{"n_layer": 16, "d_model": 96, "n_head": 3, "n_kv_head": 1, "head_dim": 32, "d_mlp": 384, "vocab_size": 8192, "activation": "squared_relu", "norm": "rmsnorm", "norm_place": "pre", "norm_eps": 1e-06, "positions": "rope", "rope_base": 1020.0, "rope_fraction": 0.5, "qk_norm": true, "attn_scale": 0.193, "bias": "none", "tie_embeddings": false, "parallel_block": false, "extras": ["value embeddings", "an embedding shortcut", "weighted sums over earlier layers", "capped logits"], "init": "normal", "init_std_qkv": 0.0588, "init_std_o": 0.0, "init_std_up": 0.0588, "init_std_down": 0.0, "optimizer": "cautious_adamw", "lr": 0.00186, "lr_mult_up": 0.907, "beta1": 0.95, "beta2": 0.99, "lr_head": 0.00801, "grad_clip": 1.0, "warmup_steps": 551, "schedule": "wsd", "decay_fraction": 0.84, "decay_shape": "linear", "final_lr_fraction": 0.1, "batch_tokens": [16384, 32768, 65536], "seq_len": 256, "doc_mask": true, "train_tokens": 158300000, "steps": 4288, "dataset": "wikipedia_en"}
Each number is 128 + 32 x the weight over its row's rms, rounded and kept within 0 to 255. Layers, rows and columns count from 0. Numbers have three digits each. The size before them is the row's rms in percent of the matrix's.

# layer 8 MLP down (transposed), 384x96, rms 0.0624, rows 47-119, columns 0-95
110:142116113088133134136128131094193146115113166097144114120122122166106159128110153208109088149104173100142092157112173089134103109152100161162104131181094123129079068117131141113129136158160108134074096122074196106227091103081068074123182151153125115191123075145137130097161116121136147115
086:111158113099111148113166192119156109152122125114220108181168128093108131154139123164048155117088163107107132156143185217139090098127096143152170124117143194114094165169143116093114151140164121116132086144119148123138147161091115168039170154115121197137154133101143136101109108168145148136
113:168121113121079053109103184137107139127185061114123066161107141152122123155138207138173117137148111114144109125098142129159102150191119171113036182173157059170122140135109140089114152064118066108103108130112133126134119106091150147154133132114082106089139153149174124145089090160120113131
090:133127116089127104155128226137106132143097093101175171140106059175114134122112186113134124116084182139138107128165113156100129113082132146145127131127108118197150132052105129111084152143171137106153110174120055098151196154157146145124103157151134104138150113099133108130119158146181021138
079:161080217135100127137125090159141115121132193134100173137124106141133149175118139125134133188129104120124128148180119142112119049172138133142128121094132156113151095078180127092137140080104227172133050127162136157170157098081088169095102128138110150120130098129091171109126118106138139051
091:168106179159130122143126095134142179108105161120117118178232202106106157157100086091133095127116141174085120146126155164141107129084066139123199131102159154126086148153145114068140102122086121157153071140118181122153135163108074177096128133117108160137136095108113133080130137127212122124
102:103105100132144097078151180116148181053118104154092117165078103083128124132178085130142125073201183115103164079138131115139133134133073124151072153152163114098175115106119128142134154154144074088137141082137168126140136068115190112113146151087166147113056109147091133191123127115095135089
126:107103131176156113123071140075150120219085164109113140128114127127113125119063100131120148216131100097125154079144152146134134162141109102136092108133157127126129133164138113149110127091170125092073107091144104122148130183156065181103218140105156113136128136044061095108131174118137153121
107:149139109116129139139108157138118129087123148051200202103124140101088142130146111136135113153154127176158180102079130094115138136116112170132108118142108139106159113110130171155126148133168092074117155084073064092137104152116143147120147168121179110096109030115148129164094147126112086238
123:062145121157114088149147132074149129083133122183153089100136143125124123060134086065163087145096126176134084103159105128108119141102157154117136133131151152152094146134119126130124161112142199129092135097061193121124162148088083178161127127171162136117074103164150108136181163081206153178
098:102145127098165053122117140139150115157079148152091068071112166122163119119120118149199128150127145168159149090100068140139101060097181134137092117167115096176145094077142092117113136174029159131122128126099144113113118107131111161119072154158102121142042109144110136152171113119090096111
089:106107131114160125129111074162110196164096143158126073074169102157139111150118149171131142166171073145177156114093134123139083073216146121145096105168101127213160126107149129171137130136143140123104119100164145157128101157097153066148089083092096118108150127107105145154128161116032131123
095:089139121128158192180156133128125169127104097058091145083059092104141138070120132148121129102165096142131161132127159141097150085078144143112115105142166110190190075100167112146174100137152124104117141116074155096184173111101130102132101158135152140130171116061052152130144122058159128139
096:105091107105165119116073084116153168123123130105101154104140136125098101127068131077159134093108128194159126183100086112141149127187115110095089101123219139116082136122179164176086161125109121063169133136124098086139105133131120152121127097125194113201154113110093098172075084121087151157
090:149128110114106117068116090131123125071116075136153112134144158119134111157121164101108123154091100145114158118161058065177177158127104123144170186165070170131099169164108108071088135117113081154139163156137087143147151109168090143181154048102152114116115113194189134151129143152078149093
100:125043144120065104091094152123064131054091103108092149099116166134118151149047124169172150151130099071132126132109091076134134153083160142097133100147148128118121094085169115105180134107088136116086164135126101095172129114150138109188153088109132117167063096126147161146142162160068108132
097:155174134138111077105123124086177184062140158161142131085181154117105112150088121125168138168120144152111149118144166098103147144152107143175097182148059155109147128133118093154116127190123092068147139110085090057151112146180105130138154148153137051129211170161126141123154154119087136163
094:151143079133103113098088139110091147099156158116122062171149124109104121122182157124133128162171174147186099108106116108116157152116109174189101139143112169111055127165051164110103135057168097113086159142091094102108139125118094121120091185153092101136118116149190092140170128093203138139
112:141101191135085072072105113137092151100206156130086091159152156128126100139143123212147121129121095086156135141094100115141136119166126107151085119083158100109165165130151116088059137121051119114105139112123157106085092090100150130140175135142144114139132101132120138171093121182146222074
098:171125142187095157086115145035126114118146125158143139136124151119149170158106142154133193161143074066129144092089120140191106154130082136154168117123163144122119133185162111143118166134184139120128076121103115064158098109130147184122154086156143156087091151148104035107106086152095114101
088:150104111135106091163131067155117140156108072106188124082164159099129145091079101117164164155120111168147177096132124163212084092108109134150166150052141131112133148158159109084131088144110147139136093082118181159105048130110162158126126175150100179130137187090093131144109105170137143098
098:122132159153219107140183120079161113163101154138192122120205123109115139109120130100102145155123105151152119108046068154117138118144134115085151114113141161076153123111140145064139134108066118186155134120050179148135136170103079147122144095143152150129172129104151160098115103066163088112
085:148127129147145155143136075102058154124154190125162174137160122165066158164136174131085091089155157163142085159167080081140154126166160134113129130145164140096112098091106124068124203114103113132164133131095108130136138179123186158163109115129127132167123119155107209107160125132216085110
096:090100159089127225116146153100102180190144092076111117117047117142079121107098134164138145132138116143130120146139149126118122081157115114114103132119184066171164123108139159125165100147157126075172122178164151105116161147156095083113101120188142134176119087032112127159123138147101126091
082:119177096107122101134114143130106142174143127142115083210121125115112128104154128132097169064117122162064130137118116116146176197077083153171103141125067138124056137118105117144154160131128137085144119132109084090124094122116176097113165173173125077083088095146182105149159156079149045147
095:118179131140095113112144107152107211099135150099126112160123078184131111134157156158106119116153155159098126162182110119200121163195118100162150176116160131097140148147068117158122105157134156185146075141120104108133112129105128112170103176064116103162094174182158053200126137150126155143
090:091131067113144128108126122159184145076135038145150120065168161136087083112135172103097093089151106129145124136103126063134112071130172107112102140159103123156169171151131111067097088115112198180150111122133146195117108095121119139186076067097092109129147153150151145129103098124104138110
154:152148176107146127123167079067121113186081103164115093067134153125120161148168154115103156092101131144126123108109137161160143181173164105129199148169135126131142136133097088157165159154105084161129182097097086109099105138178135147137185129056164071152163188092117122139071140079140157135
103:103158145100061106149119156120139170139107091134079080189106129159116123076131113212170160123165123130121110156084137117103113138131129068143091147179113105120133166077124136105180180111075141063080094104112112131064104139147136129187107157131116095118123102104166208179115124086126101111
084:107122185100136092125182052128126076111122064137138096146178153126146101114091153129132128207164114130107143157121140125119068101164093131126119120140073148175156118142162120086141108185146143176089106124150210167128101152146141114110201091100106160116189131149138151134085100143148062097
084:187120126090125139145124122107130090124113141090101124110171093164137163136100083108088084176134126074152120155126084147167079075115123092140137081126115168136128065058199149099118118171207088110128122199120134111090093133100145143151117104116116174170074156139127154136116068081173117164
092:143101119150131115140148125076171156140115111167115171103160152096092184171185136097157096148188156129226146125138116151135119078147077087168104114134138134152131157158150100124136160129139158057128166114130174131117150178157080142029083179107081132135130141162158140112083103101094111149
088:124113164135159078137100107154128168110059117129136049066149157125055101096061117115139072165109099131107107135117082162158136089132138147087102113119126087146088095094141137109151135157105149082110117101120151119129147190096140114125122097191083166167098110108177184107143060171138090090
114:095192078130139135070066133163104154143174163134144165152086141112107155164124131123134105167148121080071108099135102090041135134124079099136115185164100114110130129135100094084120128163093089062104108130149130131097112059155126102118101157190105141049168132122155152109099106150081104111
105:103133073110131141148101129142129088182089123120135092184158123149085080129178161186108125138144184113139100171108123083121071097152097163125058116138069088217104073054157141115157115102171125085082115143090109087127144152174152116136103107146141109132102110094125165112142082106147112157
111:107107142078158187130093072141072105116134101094129065161140115105164168143169111140176149099130130153159081120171139161183117107132127144100171108126125103179128067126085109107117148175199147089139065135165155090098148113199125156125099150102154136167125160150108133079105110084101100061
081:120169049112111039160144136116179099078107109123150053141232177087126115114136088140135151145127145145115183108110127135127095106129109158119114128130102165127105150143136109127161128137127168114120141066154201115123114105154156125111133169161072084121137147075148181101139133144141069185
122:149117108171148186091116156125103150155156134148102159146095113142195126145157164090106135064144128093126108126132107120102104156148127128180153168161095127185155130106084122192114174105255131097100177118141090135090122087121158124147133088150148157146122131092121142112166130141200152151
125:173128130129135176187183137148134123149152117106101083162105162105121170128167135098126171124183114129081108156185207160170100112107111107127166100162099114165071114106147039133134178100195151095122134152128127137095087154119131088121138114140095102083082177125152127117063087105157129085
120:138115201136166141129140115131103086142083123157106147202175076132150092167159146132135114133155153139105116173195139150185118138142095116165200106128105083110151106172160103142131194124172137105132057153109125156112065174149179130094145140152138120049124073154160113161099120132144153102
107:153184151141120139107147146135106118107153108095158073149126149110091155157219080100088123005099119087148137142076123184134115139120102095119164119157103149129105121119084105159092150154134114107141160153071109148123140184146153124160117055145105156093130099106112162145060120092122105177
097:137116171155129124105170104184108124180165129182132105203130124145114052066143177145140147151180086138112141165149149100129150093122112142114099211116127089139145120104187126079107153108119134144102126187126112164115133090137153082132083131199053152108172128148101162109114134119121177085
090:145176093083131106183127112130148097140134146143141144104141193120104072129129161122087087147142112182157169140109119133138126137148153140191053138101097125142168107151122159089102142112115183145082117124083172102116139161137126135113056149206114115128072102144165130088134141208202071124
093:089148108154107128132099102138150123128146139115165160155110165131072135123165186083130178074091117154123134171102181104115173149130200173102143134132122153177119145169184146129146167146133067094091130128034144130128110120134146172136178091108121102187110158114139119158126065181146082193
083:094159130131099081065139085113118124134093119143190107071152127145128125122127136115115146147101092165101109124157096107191107119173151049147150114099113129117139182124134052099104101097136162166130087108098063154139141150155120119162098107196096096150120128140184116088092044126121096198
111:121122152109124184092043131131187103149127134115131104104113129144189131150158123085161106127142147162125114177130140113155133071151181149132101090123089156124082161177111145092062097103182138118147100043166151091120108133139095106152091141162114097133122131070117126134230159146151075112
100:119101133129131103173096104092135068144180187102159179083089089169197135136096108142143126176066140128160136080149127126153096126075070106126117129119085105195144162106165121174117164121145176119096097134089186138093170154105134134112095093094175101160137144135176162062154102120133105132
076:111135161095151080140064120111104105109124033145143110128160178136139180146100120167126112136102127109148152163104124181213143115101120115116089142057126082088067161132157098114121119099095209130123157099153130103107125149105069091103118117073128134162141165149111142137086074127164093178
094:085157183100150094119163151115123160117100124104114148187102135134129094122077116113082154137169106107150127138134113114118129140185058075119121180128110135132180117116165132129121124143152045101147120102130139104115065124053118109106164114162140176070111083147032149137106146193086181121
093:190168078171129103216177133102112102153141132106163127175178123196142122176155144108146139124157148104123186144102111093132079111107174144087140110163154151145148056155130156111094112080111091165143124172080161104172088115098178088162130119175121102144109176134128131122107101147188124101
095:214171094064122167141151181147122118105147076081180106147131101166098120164137132170074127126129154098067117090162146144151102128135078167152169163160089131119091106070055105133122121120150086124109117163143074124153110149110110109095129109121115116143181187129128139152175095193140157091
099:151115154136128092081117161147072162117110149086124118096123094106134121163065089116084115168117112119091110106153125164099180120164195114129161103186095121171136088078129182140107105056098151100121019096132111180112163142136116178114150140127136107102076137137145122112139067167103103090
097:155096122129172121166103174138143153158086128174119176099131115128135161139145098115145094160157120143123112136112135120206069113182149128180109145176105152078123126087203154116159202176177119106064128127136061171159107120129191183098156134188118100103117074116132123128105121081135119116
106:061118188142129124142107163130173146115113074150133089149179128143055135164104127123150131135160129125127133092116112111142155140153097150136159121124099155095144084201187158104074113083115098103094142114059142136157061176174145170163146095095178154162114096066084129112113071111154086135
090:132109136069110096121082079140145130157089136107194121165120116123104128089116156132102160154148090132135133147128122144191110076057114149145137138102112134129100142090115149079142135087199195150149131137189129170105134154112055169146146065135069168130175126134173157153129140198114167076
124:139137160190078136083110120136079103089093135155139122122166091148192075131114067182172160116149149128100125075122199064090148087083130104115118097169143091099139132169153160115090146161134090157123155136134095202088142132220125142138112122091127144130084105122096133173122136114135087133
099:130135124118129084140163093152106107143092119100153120171153104086139128178147120150193108125130157168067123128105135108074104104175115119118128120147109138112177162073105152044139102130145089137153138189038130161175180126212118149145153062074145156110124117082081123170137116095125137144
085:153101131152092156110124142116153166046082121165133118131190151135116080109067115132147124188127140100142152128109068122118139112115131096137166129147110203131195126179150157141125082161139178168135163124119080115062123093113152107135074124087114137187069164139083137158113122051100154142
097:127166102059115169158090103131086092117099154143154167174147102104124074138167147168192096089141132160156175097154106079125104113132140181157114124116152120134100147108060129150106101141142151075146181150091104099162129075077186099135077165102109097098145134132200135148178143140152185128
093:118126136156121176121077101107129110155087119112176156087206121088095148111101170193165137150131099211127114125084099160146104155123073109144089087097142080141115150157074144125174179099164124098115102135118155133118081178179073081134113166122167182141110087088122143160113121107143080121
093:115155152170141085123135088166069078127099069140141130133114156127091119080081107141121157121125102163136138188046093132155089130150108130088142095181080125122176110096161128058148118117129101103090128140091155168190103133141143187175170107138095182122118073122086130123095081106148132075
080:162171116098136126076124109190136152154176104077137139093133162135132099089119167132221166141118156125124149129133125148119130055111119143089136135162152074119155107189143080111108182151093127125162062139108180174159171069108090092109106096143077129100145149133158149091152099167087143081
111:165154154149120052066095154170100152117163116115143186122165178092089185117119118156163144163107107179149146042132114147117142089116099138117147122159149127152193058193136088121099132152128089094137133097107131112187138116168150121095115142143164105164090124139163154176075140123144071132
102:086137170173111122121095138113118115136129169153140118153107131126080172179149149093147120158105047161144149176108072124168150161113161131147124095155079159120172074163235142122140095118124127100089152135058149083184120192117137131157199116120114155145133153148073140096125111100137107158
103:081117225102176112171154145179153156163124098129139104161154142097110143121145078122088174106143168150149155175174160187119160165077115131126155145085128133155134115097165122092121133162138106099131128099125163128085115094092184042189149077143103191118138132098101130172112108169142112127
091:135080154181153112145090165135109092161104086136122148195149113079152124165128141136107121111129185132131110150152153192132154164121146148155185140099124157109090151062112150039158121121124111130162129195153100074122137115137141197105106154189100149132086088098116154118141116182213136118
106:114172070137173114138082085113114070172097100126125104126176114092144075069175165130172133128110110169111117164119121116092104076140097086123124137200106085133121169160110095087118182149106115125087098122138125060115127195183067157137105114085129196168108131131111147091146109141101108115
113:118117139124110155134125146128061143159155128169078109173114098116132154111171128145174110109112137127153176104149107144117132093193191120116130185197085123113206120074119092164132115142127144136170173108176113154109085099098143072131106161138143145138027141181111139169133163107137142059
080:152148105108134157117183169160104111093153097141154082206110105159124070103157167133136147095135113130134168133135118090088152141156138113133121133143128135120137174094053109131076106145100145176135101104178067137069099058144167110156119178148075051075128147161152111147128147151090185155
090:144118163154131117171080139136102173161130171123117145111112135125108135152091159128129155164097138175116196124161136111086089102082168164136082076190138172160157114102146154143073162135179131077134158084157105100121069130144120123207126128139104126105115079099112152139169136137012139096
089:094133226111076147133175108136117192110193130106160187137136101126057122128060099158123053182108115145128151155111099151186123160117073148140156121110136095100116109092145126141165136118121129134098119116047127096119117149152108097115162201143136154106119129128126141163108112190172109112
089:126188190180092117113166142145102091131081085137121067127156099109145129153151164131129099090123162078099138159163190206136127164125152120121176137131157132129100129145077150143078153142167141120100069062095084139115141152069059150140134150106129138172124084158137146117171133116199151106
093:109139117074129122131177083150149073140097155078160117082229140150125137148083158167141135102135148117132176158092080105182082127137127205130106098092184176106117074176102174109136181132144146135105093104063127147158133150121104116136147161115129132144108092144183141178134085143149152152
# layer 8 MLP up, 384x96, rms 0.0637, rows 48-119, columns 0-95
079:124065157118156117142123114190131086159179117130170141180105124136158111167163113093075147127117073153114114106110092192154153040097095159158111140110190126143127154144137105055108106072107153134191113145128100197148122142115124168153087138128103125110131185168133106138108131085135159195
106:135126102129151075182078164111108158098161158181133103141131100113124127115151084188159127120160109148076073130209152168113127135142104121088114123092153131101151174112110113116210127100115129104156107163118090151136192105109107097113129157206170062133146126134150150102183157164184174096
101:145117136133192130109113126123172087151094142149115060064131167112135154118185179118133146141151104081155101122142120133100102099145167151125124134154123117117172150143090078141090141103110196188107193102158097164139127166147115086140093140128071030131204145146120153074128178105135158142
081:142164032108100135097165158139124163131094101177182092132120113132080097133162199145119090087144174133131093081112121052146144153153150147129119149144122093134076181143058099192128132137112091082167110155098080093097107114106147130139126121100134069151105148132099116134106156186088105154
110:124125120168145068146135115100145147153122141104097079089170031162104122151125143116153078135110156076160093140153184145136140155146172075133133146106132113116164211120162098198157111092118118119107091147106131109142098110086140152141128197119139085075128127227152105131124188150130150121
103:122084125142153098162175120178135100144091081114100144076134050104131076090123123181165114172123150071135147090131164191133144160141195174043131157130108129108097141100125100104175183097122192108133141118093144146142154137147154163156120143203123101160113118117116151186145110122147098155
121:075108155089140101074097100179169099142171122100089119142120162171199145082120070172127167134084109099095080111127126163125170092151162106115144157127092111092074155149155100121082136102092123133106149163090178172133138163118093122127086182120079137118087107141110144050178129140095082143
104:106095132107104148116086181158129136174172093092144144117107143116081091079128093124099060166129090077104165101131151181155105079095136182103129117138157130071125123197100111138106061119099167192141151110183121159081119128154077134148096153126137145135137135186153186112095140165153139183
134:110072099088110112115161139097141091156136090137146076093090121151119112082161118129127133120145081094106086095144066108094154091159125114079136160114091053131092119189121115086116169109107178166171105118094168156126114111118170107161094117157107075071148132102123171151133115037196144136
096:116114119160130125061112175152231121066123112113142077102075166109092147108208137115137129077102123128121100104171126109118112085173146150132083170140117114108068119128095158131104145138126150108168146174133078104137132095124030115180155102152138103119131077157142108073164140162136125139
084:123131060134134116145125159109128166185112115142168121131023146131093104155177133094093098096079134151092116091145112126114178146135099204119087151071127122075070189125067115109130127107082090141180123167135077111173157106092116135110113161142166129167089143149123080100118130168122138140
093:102132154132152171145192116151171142076110171161134155108121075086122117121122104074188155149167069117124169092167141082072140113160095090121086166105164146129161168197135136125118097104117100103145116110102121168153142089133095089136106186109142106059169095102085122145099171090101183152
101:165092156072188145175191150132172115125161151123115158050120157111167125140156127119152158122095125108143142109130109172142122115091116116135131087135120146158109120213124157137115185153108130115168132097109194175081226123088080154106110116146120130130152098152175135063123184151167128162
089:110136144113215104174112113108111115109121145124064117145146170142122158146147152134122156147168114151162139123118120084123133126175141067128182118150149083100176153181164070232138149132105128115095096123116188140078143086096176053086095143130154150130122152129140198114135143096096086125
104:126187147112191114131176101163118118114148143186108122136111140149119123117176131105114147052134167181143114128093162095144124109150111123113130162113166079079129172183068080157142146131092114090168058110092104193092199100068154094072104167156112137103160143160148130116148138112103153104
089:094105146142161129137172168191100163120241066129144151140147096136123137113119076056105159107124129164104109152098044131126103132108143142105114141130114114136095101141182139084105153096082102196141143112106148107071142106152169128124129185167128153159104173101129161138170185143156149150
093:036170086157136133114173103129141140083135052107095082070149144105112100083096135140135140131138093103089135111119137092114160139141120165111159151140153053146139157143131117159160146095105167122124073104093181142144103113115148146143125086129178078054164125104143200150131140074122058118
111:165112103118110071099177151137127114112158076091126060117121129171163063122114125122175153139106152089112074111150120113122129136126164089154145235070157116129109143127097037119140133089150166209130140101101135122099132128105076165183140116165141094123136107175096112130167104107157150130
111:123118121112151147109124194084115061128147130143106124089115081134115117103122084150196107159119121079165141086106120155204110120149141108075074104126145108096117151112183204149121138093119180131165162144108100171108104152114122138068090132121143067109129158098087217087108084089146138135
091:056136113128121123149172092060170128081133152117080091116110163146095122108147106118133133082151121097143075136146153120079119100123112072076183136171124134049087091141159117165137127100121175122121103176115169102118150137141129138075135135130127122099128135092170120000128118104111101171
101:115145067084107116130131135162159141113123108158155116080152136164123081102142129087128139134163119111100133050218172085070125109147153190114081162130119125138097173178073104169065111183126112117172139158103136135176097115110117062162146167119120076121113102141124140120134191176148148141
082:122058132094157111101137091112184115110164145134040132045062115140154137060141161088162177148137082097158112160128120103098087124159115108120115106097087114106121127090162138088112086116108153171123093109166154159141119093099112104145151121094060104119117145148111126155151167058094076108
095:115139082146084078102130126175086095154191108108149118139081115154127080135133142098167177097164140135118131127090148136150164129108126168120099138042179087060083184202132121126085163109077154151152076154125121148118118088114158146060168121146139126152101148195182116126117112158127105130
087:075135142070163124122166190167104129075106110114115092051126119125152175104114125165114147127114068104094161083121150106152117132099116093104168126158123099140154151161155136172104084111126111163127065125091163143136135118136075062161068097127136121084218123086083129097140173128090104090
085:147161136119107094122174155112139171055086149167127146087115104181163159126157129100127058151131147133046043139148086101103171111158104086129128132130148129077081131098137135126164095135132177181129121125110083099091121108099108122158134166093061065139089148131167128141075166142169110108
088:141063169100103113109109204140129147148134187162139100146085117100148167174124096142128098106088157104079092123118157164135170149110153149139155200078156153096053137114092113098092126123131107101159182151089090083097164085133118143147108173151126125132112139095120092113135113144175087222
157:118139137134124122155166146092116133128127099100109103113078118188129134158165094116187152118149115080091112101098097193042123133169156138145133156021134059125159149117131106120188126089120166123187104125130088126148197164105089136169139140096168103107143102173125110088117147192137139143
104:124152105091144080154126121084139136152109147162158152141099106145088077108134153133144117137142141088152088126139142096171164130168135123090143141071160086132092156167065108182164152071118139084156094106068074170087191149097121101079085209178149091174155132109136084149147114140155127172
081:145137052154134142185138153124084113168134119150165114155099088154136115122202083109092103115125146133081065128128077160103195148105145163150160155138135143066060194114101165113168187114115157083155173142134095111147150085115135156072129124133132069136124129118142094132144118091150060122
077:126137138102155184184141104146164094097193200170119166113121068144208162063126135084146092136110130128151113115103066105083112123110111134141118155098130152115153114125121146081190151146129152123143128128140153151181154097152134167050046129179154117166141106140148137093131111086176119111
089:096137132139121143068127153156147142122158101099147159069054115170100097166098121122131181097142119089084149123155133096097167111120129168137167191147120075134087150138107141127077133097119162127151135154141097169130105097077119148157126057158112071008125118112192104139135131171106134153
084:059096148117150073066108116168160112126149134143138136103082132109095114098178117159151134090129127160157134121158121110133110087099143122112116120092118101099103146133129116190088122127066109117209136125164088167118110040113128116109123141184082147102180135239135085150091150140105139174
116:097078133143103140114085188160177098052140142090076112097065153142133175109085083139176113150119150078117134110116143181066110102129156080089118113122129121109056100151141097162147079139125136150106141132135113168141143079149135087113151218105080082144127133144089118150153149166086102132
118:132066144149153088133135208186099132128120126090098156128131052108161137051104110070118098115135143101131158108135079141110133061103134117113077148132140071148059143177069144159121117096066164116169141124168139158130100119121119130138103161163151102130129190155102109183154137165120174148
117:131174163107124095140114117152147070105106100105142081103146139107178129138169147062158126130124121099081134115205083174106126127158142152109189128124113084119099103183097150152070101096139135128153107105089144126093172150113096127143085166077083124110222158184102151147158146132166195114
072:125106169122174125080148170158102095169140180167098153180100127132154160120139120138138127105111123135170134151114039154112148134125143106157120132139140155098179159132128153102139153105087155124188170138199075156068142075148073119131126144136072159136184178189139114108062115146114154197
127:174085139131146126140154115104132095106145060126090080111056106137112158137102105142139211051114158131109117110127143115057106122120136157176159106126092144093080139112119134164144126053144135171128150152133138129123148118079156084153138102118053141053127142145093138186175146124173160176
123:116128126093194137124104128190156082129084139111055048115152118081194117177124115138156092131166061122135052128158135166159123117150139133124159133107147119129052131144105108155096157081101149156130136122100120163165165109096137183067123147138086101107100192136114184125130138089147113144
114:127162141074152134139111107173141102132158096161099159159144132137141123134144093101147120106131082097142143112144065160135116077202131121080183149077126112145122098185086105158143152088127133192136128172168133222132175151058138111136130117084095114138056166154136204123101119089120148137
124:154161102087184086141177122113163105062191113092074138116137096123161150113160096120113167088138122178130138123159172117097110138122191129095153109166123122059120203164062105155114132120113180060189159146100133092154114125112135091118099113147151119103108178115153177126124153160145145178
093:140117086118110084115190127136096120098186046092133088134107114152144088159152123138092109114141136089122111089111132096156120151116155125162084113083193117154078155141092083110092093127122117086157105162099158165098134133097085147202068120095178099146079121199132116117191100170124150152
084:150111109144123156135119194122139150155140135152042162122090155079112167097089106078191042145108096100175094127099142137123133108107159125132110129106119140124053131156102136121088154091016102152122155150131167130072137059118104060133164139122150141146118132137166132149156119087145134130
092:129116133132133113157188134125182151136111084153075174118029129114187096044114121130132113163170144052115106082139067124108134168129094127146130123095112114153125138126148149081120087137070113077119163114144163107109182115119073112115100130188146110154094132109095198145144147166158111121
081:160095131096168108137104123155111142047136130074059136132153119099157164073084030160178103104071124108080124122090090149136138089121123128064164113101170083116141146137141121174135164141091174169128172150144139128123130116090135136092151116113086149147114154146065134162078162104125088165
107:151131137116169130164132113125207064128129108146089167071113146214162158131092080118126112140083135126100101072140146079099124072099116202173173128133123136132144127153091114087113096125094150186120164089112163115157176130113113144181142153075110134099184187168106170128115148101144112112
111:152092056083144108165099204097189152134116109077175100132149074153109070120147154113129078153162122116155100105178117096112139116146187145101097139070121102146119167146137169143082140123098163202128134137097154129106103108114171103107097115130120070167127207121143172103140124099176145123
079:104123088142114107199150121127180111101162107131164069159174153110123033069088081148200166119136096102127080116174185069126124124156090141136108157128163168137125141155171161105126104143131130114132157142117198095167147148135141153146170155154113100134125161089113128059136150086154164131
098:079140150128108096157114171140168065109116163110159131122134138147170127160110092137083107171127138177096140132108130116109138182106159144083063167114153042113117138132125116123131138084107179170106095078085157153100128108114108165185152123108127119158155089113126188147147136132194096239
088:139112180118134126165134096081142090126164176124089121166097155113130132168090116095134192104084132158151093130140129152065132123117105136090167157072181161088122079105174112132119068062071170204106150099120152174166193103085104170102134119146118097107130161127086127142102144104099094137
089:133102149146123093114140127142140149187169123151166145141094141144120116136121097155151154163107077113100124141153094158139161119127098128151163155073188144049093134162143074072093092073092155170125097171159129138141222121128105117052118154193111150091126175142148100108167127112110194162
096:081137104105152122109067154161107093164148146126159138123124080103132089095166093099203143137107094135077128122149164095163193137125093187072089203083172125064086090175152146088133181092121157159140131112107149149192123058136106110111129099136125143097161114117147147122163159141141144129
092:129137128141097037097163125144151108167164169156107126145065148084204127150120095114144129113158098111110144114103113135047107146056132143175112165116139119116154105209078179108120097112093136116142106125076120118118142123128084140107107131122186149095211166163147111142116183090155156125
100:109072143110121123157120158090152159090138121106095176131124118090182107122193073098138131131130126151084138108103156122142158076114176174100164124063097094093147100133162162117104186116105169178133136127139109115100210113112128136079113157162073141097097093098085078102197153163179138098
092:125117115158150161150123175134147094147140190186078125115106150088117117167129097170097101085141160068143125067070196165094128156160113110140173125130113137121127136155092130164176140164111107112115110107112167112152144085126182067080051163171149131104124127127132118136156182112132043174
125:102136105156085139132155132126174106110120097126137130128106095128172086103171138126168116084101113150119146111112161081100147075105200152081049145129092075076145146182156120134126144137122245160189093171088128114104170132091144108109104173120091122088139097184084138128130129137137131168
092:127149111123146059080141173077103133153075126137126171146130111152139093122214137151117149112155135136127128087162163060103094077084155166161077128091113126048097130150159099094151110112048153150109119155134139071131142086108119091122092112118160136105126139149038164127124132181103140119
083:119092138129098140068105167087136137144136128113140101142136054115155109076159086073136095140089133141155085061170075182137159118088114203150102113111121156105096095113113147108143138109125135161121166113116127108168185122129082161134075162140117159089170151193154136041073109157143154120
091:108081125126152155132185118171143084139122137093065140074050139107138117163075092095157227108130079102104144144164115096102091139097109125114149121113140059112131155145102087136111114108103201103084050128099129126204167152114097165150103129140173125094136109102134121111140139104138156131
105:115090019124100124146173118134123102110122110067066083116129102149125106091130151066159156131093104108084083099111102119128137124145141157063089095143154154090129160169130151089197105102140183142137106162102174158212125109122079082131140127104123117156178120120119083093124104103133102160
086:134166094129116153200118107054173100106146147163091182067111128131158133111149111097110171141127092158161159122118124132093128072127111113126134071066118141100154170154127183147163111159121148086141104130106136178108149118128126129064171191136167124108110182164146082061143174060152136112
075:129111058174153149155150119126144165111094045143139158109140144155150116125158107177156062129136096106139147096093115144098137130161134177113134109081128139159071152110086109143116108128065125143084146210117112123126119154047162121107179155131167109184084136173071066165139099096125099141
107:106106142137120133144165183149134064181131172128067067051072121085089156168089120097113084146174117102173130115098172166116183131189096170114117105130145122099076135141147118119122085136108154155155177108096138124126162127133129103137063153128140057097131170168131180105122104105126170148
099:122066127150163080120106089135143121106150118142114164157140108149171130060130109162128188190168112115092116114172067142116092132120140180106157152052092080125165095119137112149129150106123127101136125146102161116122187098113124118103079159160106126114085138096089216103198196145152105094
095:089151144104081105133087153181135107102142105111186077128057175113141134155147155067105136063163070143146081105129085195120161139102136122151120136138103121106077152144067131140177185068131124095165151178138195129125148117110112120158128135125100110150163137139197138122168130104154107186
093:098190144064133136073180080144156114161123113126124113131133106116122136113125152112149146134198076105131093130134065125085141113174161102065170124146110088135133166163119120131145187104133117169134107185175129204063137151132126095154145141094076111113116178092172167119091088117066148098
109:129141138130124142148113175103131128101078136117106167047133092107169106194116079164162102118167142117119138052148034177125181154114127142110144118041171132135109102109095115143172079128085146171115128153128139169118133082104138144128145156119191118141101173133175160078133164119168106146
118:087069135142106127137108130149088064109118086122131132090083153097159104113169087125096154131148085169104129021151156166089150147111180232118171096129138092114142122153122084104124127127113141113133211098123178128157148073101131141129151132121116086118107175126118148132200104118124117154
077:144100138108179117152094144121135118130087146156167126138126169130129143140095193132138114107128169153088183131149123130110092111156095103086084193094202126117160118120138047096086057143118128135151144173179182106167120134152130134080108162172143144180100112121139159034175110147082155143
091:077151095109150112113088139103142100122149111130134069114064170150128047123139155134140129097106126103163127116118134159150078129128107142124096177136162144084114094109139116156116099113099103100143079190158095171130236133086164130054079166172127130078141148161167142111143125048139131110
096:109178139171116164083153122134081077071138138113117060087142111134189133169115137112130121114131078070145065113074158126090121122134158105094106115113116050151164138145131152137194127116115133128164056142083144124152120134061139098182111131168062063101184113129145139120102121122136147153
094:140157043052110105149101155152129084103149133136142145154090133109110103106100131091154115135117133107101136123192146093089151113113189147061070179156152171098103125130129160127165161185120127187160108181161182119095168090093140092115140095159081104115088137155145170066149117134094104117
091:076088146124127098130139139117196075194106140104121117143117101119149106082121074115191132081106081123115064117151097112110094100097113160092116142074142116104139150103144124073089106057117152131117133184086106207147148125135089121137141114103179129163185103121176110120102120053116171154